{
  "n_layer": 8,
  "d_model": 64,
  "n_head": 2,
  "n_kv_head": 2,
  "head_dim": 32,
  "d_mlp": 256,
  "vocab_size": 8192,
  "activation": "squared_relu",
  "norm": "rmsnorm",
  "norm_place": "pre",
  "norm_eps": 1e-05,
  "positions": "rope",
  "rope_base": 15100.0,
  "rope_fraction": 0.5,
  "qk_norm": true,
  "attn_scale": 0.214,
  "bias": "none",
  "tie_embeddings": false,
  "parallel_block": false,
  "extras": ["local attention windows", "paired heads", "gated attention", "capped logits"],
  "init": "uniform",
  "init_std_qkv": 0.0545,
  "init_std_o": 0.0,
  "init_std_up": 0.0545,
  "init_std_down": 0.0,
  "optimizer": "muon_variant",
  "lr": 0.005,
  "lr_mult_down": 0.7,
  "beta1": 0.9,
  "lr_head": 0.007,
  "warmup_steps": 0,
  "schedule": "wsd",
  "decay_fraction": 0.698,
  "decay_shape": "linear",
  "final_lr_fraction": 0.1,
  "batch_tokens": [8192, 16384, 24576],
  "seq_len": 1024,
  "doc_mask": true,
  "train_tokens": 154100000,
  "steps": 10259,
  "dataset": "wikipedia_en"
}
Each number is 128 + 32 x the weight over its row's rms, rounded and kept within 0 to 255. Layers, rows and columns count from 0. The size above them is the row's rms in percent of the matrix's.

# layer 5 attention value, 64x64, rms 0.34, rows 56-63, columns 0-63
size [ 98  93  86  95  99  87  92  95]
[[115 146  52 151 109  81 107 131 167  98 122 150 170 124 135 119 104  96 131  97 150  99 158 112 174  15 136 140 124 137  85 146 118 101 131 115 106 128 121  99 101 107 120 123  58 101 114  43 124 108 110  96 116 132 108  89 182 158 148  88 119 134 169 115]
 [157 164 109 146  65 110 186 153 174 162 127 109 129 148 118 116 137 154 159 120  64 163 118  61 146 163 145 203 157 121 128 112 118 117 140 144  82 143 146 111 165 120 151 113  63 147 149 119  87 159 107 134  70 158 129 144 123 173 169 159  98 157  58 131]
 [ 90  86  86 150 115 135 135 134 127 125  85 100 159  91  84 138 115 165 105 160 128  85 111 124 121  63 128 171  84  87 152 121  75  85 149  66  88  70 172 142 104 121  99 164 153 154 126 182 116 146 149 156 100 141 139 203  84 105 148 135 115 120 130  74]
 [158 110 112 123 132  99 156 160 189 121 129 138 155 195 169 158 159 155 100 155 128 115 116 131 184 107 136 124  49 101 157  88 142 164 138 133 187 148  92 112 115  48 104 158 162 183 145 151 125 129 165  81 128 146 159 113 173 119 139  89  91 155 155 165]
 [149  75 137 139 142 130 125 138 102 196 149  88 136 124  90 121  97 114 110  96  93 181 104 112 110 103  95  92 130  55  61 121  93 152  94 175  86 131 101 140 133  53 154 143 111 129  97 185 155  87  86 111  91 115 145 177 117 139 104 122 142 173 143  88]
 [168 103  20 100 143 104 155 122 136 102 107  68  67  98 139 125  70 117  92 162 116  89 139  85 120 119 127 153 154  89 164 109 144 101 160 146  97 126  83 130  90 114 136  89 139 140 111 172 126 147 152 178 172 153 100 107 134 143 138 171 196 126 117 146]
 [162 148 169 101 136 109 140 136 113 185 166  98 142 145 144 113 128 109 131 122  65 148 204 104  83 122 132 132 116 112 129 109  81  88 120  52 116 162 106  79 154 168 118 147 142  91 146 164 191 154  95 132 159  87 108 103 152  98 126 103 139 165 107  45]
 [ 64 131 130 140 125  98 179 159 145  96 138 109 124 122 139  83 135 131 113 137 137 178 141 102 191 169 167 131 165 146  60 115 160  92 119 107 129 132 100  79 137 168  60 123 115 188 129  96  55 109 106 178 150 116 160 157 161 129 157 111 195 122 139 145]]
# layer 5 attention output (transposed), 64x64, rms 0.291, rows 56-63, columns 0-63
size [100  96  89  99  97  88  93  89]
[[120 156 132 153 169 147 176  72 102 175 142 175 120 127 131 163 166 137  90  97 154 135 163 100 165 133 197 157 170 144 104 167 108 124 103 104 107 130 122 115  93 158  92 101  88  84 145  85 208 101 159  86 108 162  80 111 143 142 111 186 110 100 100 134]
 [ 75 148  79  70  99 128 129  95 182  91 113 111 163 127 150 118 109  79 154 111 127 149 120 154 136 170 146 114 143 148 138 153  93 122 146 140  51  65  88  69 160  82 128 158  92  98 102 122 189 172 105 143 151 105 115 123 128 149  87 157 132 197 147 121]
 [115 169 162 140 104 155 133 131 121 121 122 148 182 154 143 150 124 142 144 198  87  73 106  56 136 118 121 111 112 144 135 148  84 139 139 141 105  76 116 126 162 177 103 120 185 156 196 142 121 159 164  87  94 163 130 129 120 106 135 176 227 148 103 136]
 [130 112 168 120 117 111 108 124 165 173 155 183  78  96 187 134  88 152  93 148 119 111 147 135 142 101 183  96 118 118 161 127 119 107 107 157 171 168 126 160 145 110 135 122 139  74 161 129 184 138  96 123  77 169 167 112 125  94 122 171  31 159  99 174]
 [109 103  83 120 114 106 137  81 136  90 136 122 105 138 140 125 108 104 162 122 128 102  70 151 108 156  97 130  83  70  66 133  56 160 113 180 189 141 142 111 196 188  95 147 133 156 110 137 156 157 117 158 109  91  95 103 161 147 108 104 194 144 134  86]
 [155 161 133 126 146 145 112 158 117 185 116 133 104  37 132 155  78 129 181 103 100 162 127  93 103 107 109 179  89  92 178 126 126 121 120 125 149 104  95 139 119  78 119 113 170 191 154 149 170 155 115 169 144  43 115 131 172 119 172 150 158 122 151 151]
 [135 147  73 179 160  64  67  91 106  97  47 105 184 131 191 140 159 113 153 133  65 180 150 134  67 164 101 129 140 135 134 121  85 137 104 122 177 114 137 118 154 163 124  98 115 141  93 151 133 114 135 142  98 127 185 153 117 122 147 125  83 121 122 120]
 [176 131 134 133 141 103 108 166 187 129 101 136  89  92 100 170 120  97 121  90 160 129 125 104 159 146 141  57 149 128 182 111 103  89 145  94 111 108 145  71 135 115 165 100  87 134  64 104 194  86 145 140 180 108 101 183  97  92  97 148 170 103 139 109]]
# layer 5 MLP up, 256x64, rms 0.287, rows 0-2, columns 0-63
size [112  82  93]
[[ 80 172  93 119 104  55 174 113 101 108 105 138 168 135 115  77 122 135 103 176 142  98 114  80 114  99 145  99 141 164  72 131 140 148 186 102 135 127 148 170 113  69 165 158 180 149 102 105 137 171 142 112 126  54 165  84 168 137 158 145 121 161 112 129]
 [130  82 134 111 140  76  80 140 117 152  96 116 185 103  68 166 132 169  99 103  85  83  74  65  96 104 141 142 108 125 117 172 110  89  69 111  98 153 132 125 204 137 157  67 111  97 116 127 144 114 105 143 140 129 103 132 106 114 194 119 120 169 139 100]
 [105 119 130  95 131 150  78  17 138 117 157 130 122 106  90  77 120  93  87 103 101 172  96 160 105 130 105 110 173  82 170 144 141  92 133  89 124 183 122 107  95 158 127 175 104 121  93  76  65 129 106  93 108 138 166 138 125 160  96 104 132 106 144 157]]
# layer 5 MLP down (transposed), 256x64, rms 0.194, rows 0-1, columns 0-63
size [116  84]
[[133 136 147 183 168 139 109 143 100 148 176 134 106 101  91 105  86 136 146  82 127 149  88 105 119 139 142 154 168  83 109 119 190 138  84  89 159 107 156 136 144 156 121  96  88 123 134 105 104 117 173 139 156 156  79 176  83 142 176  80 178  38 114 104]
 [ 94 148 112 112 152 157 134  80 145 118 136 141 146 168 125  67  96 103 144 119 149 135 164 225  91 102  61 143 168  86 155 103 125 148 167  74 144 106 149 145  85 115 166 153 133 150 144 138  77 138 144 141 124 159 178 105 127 139 134 104  50 187 118 129]]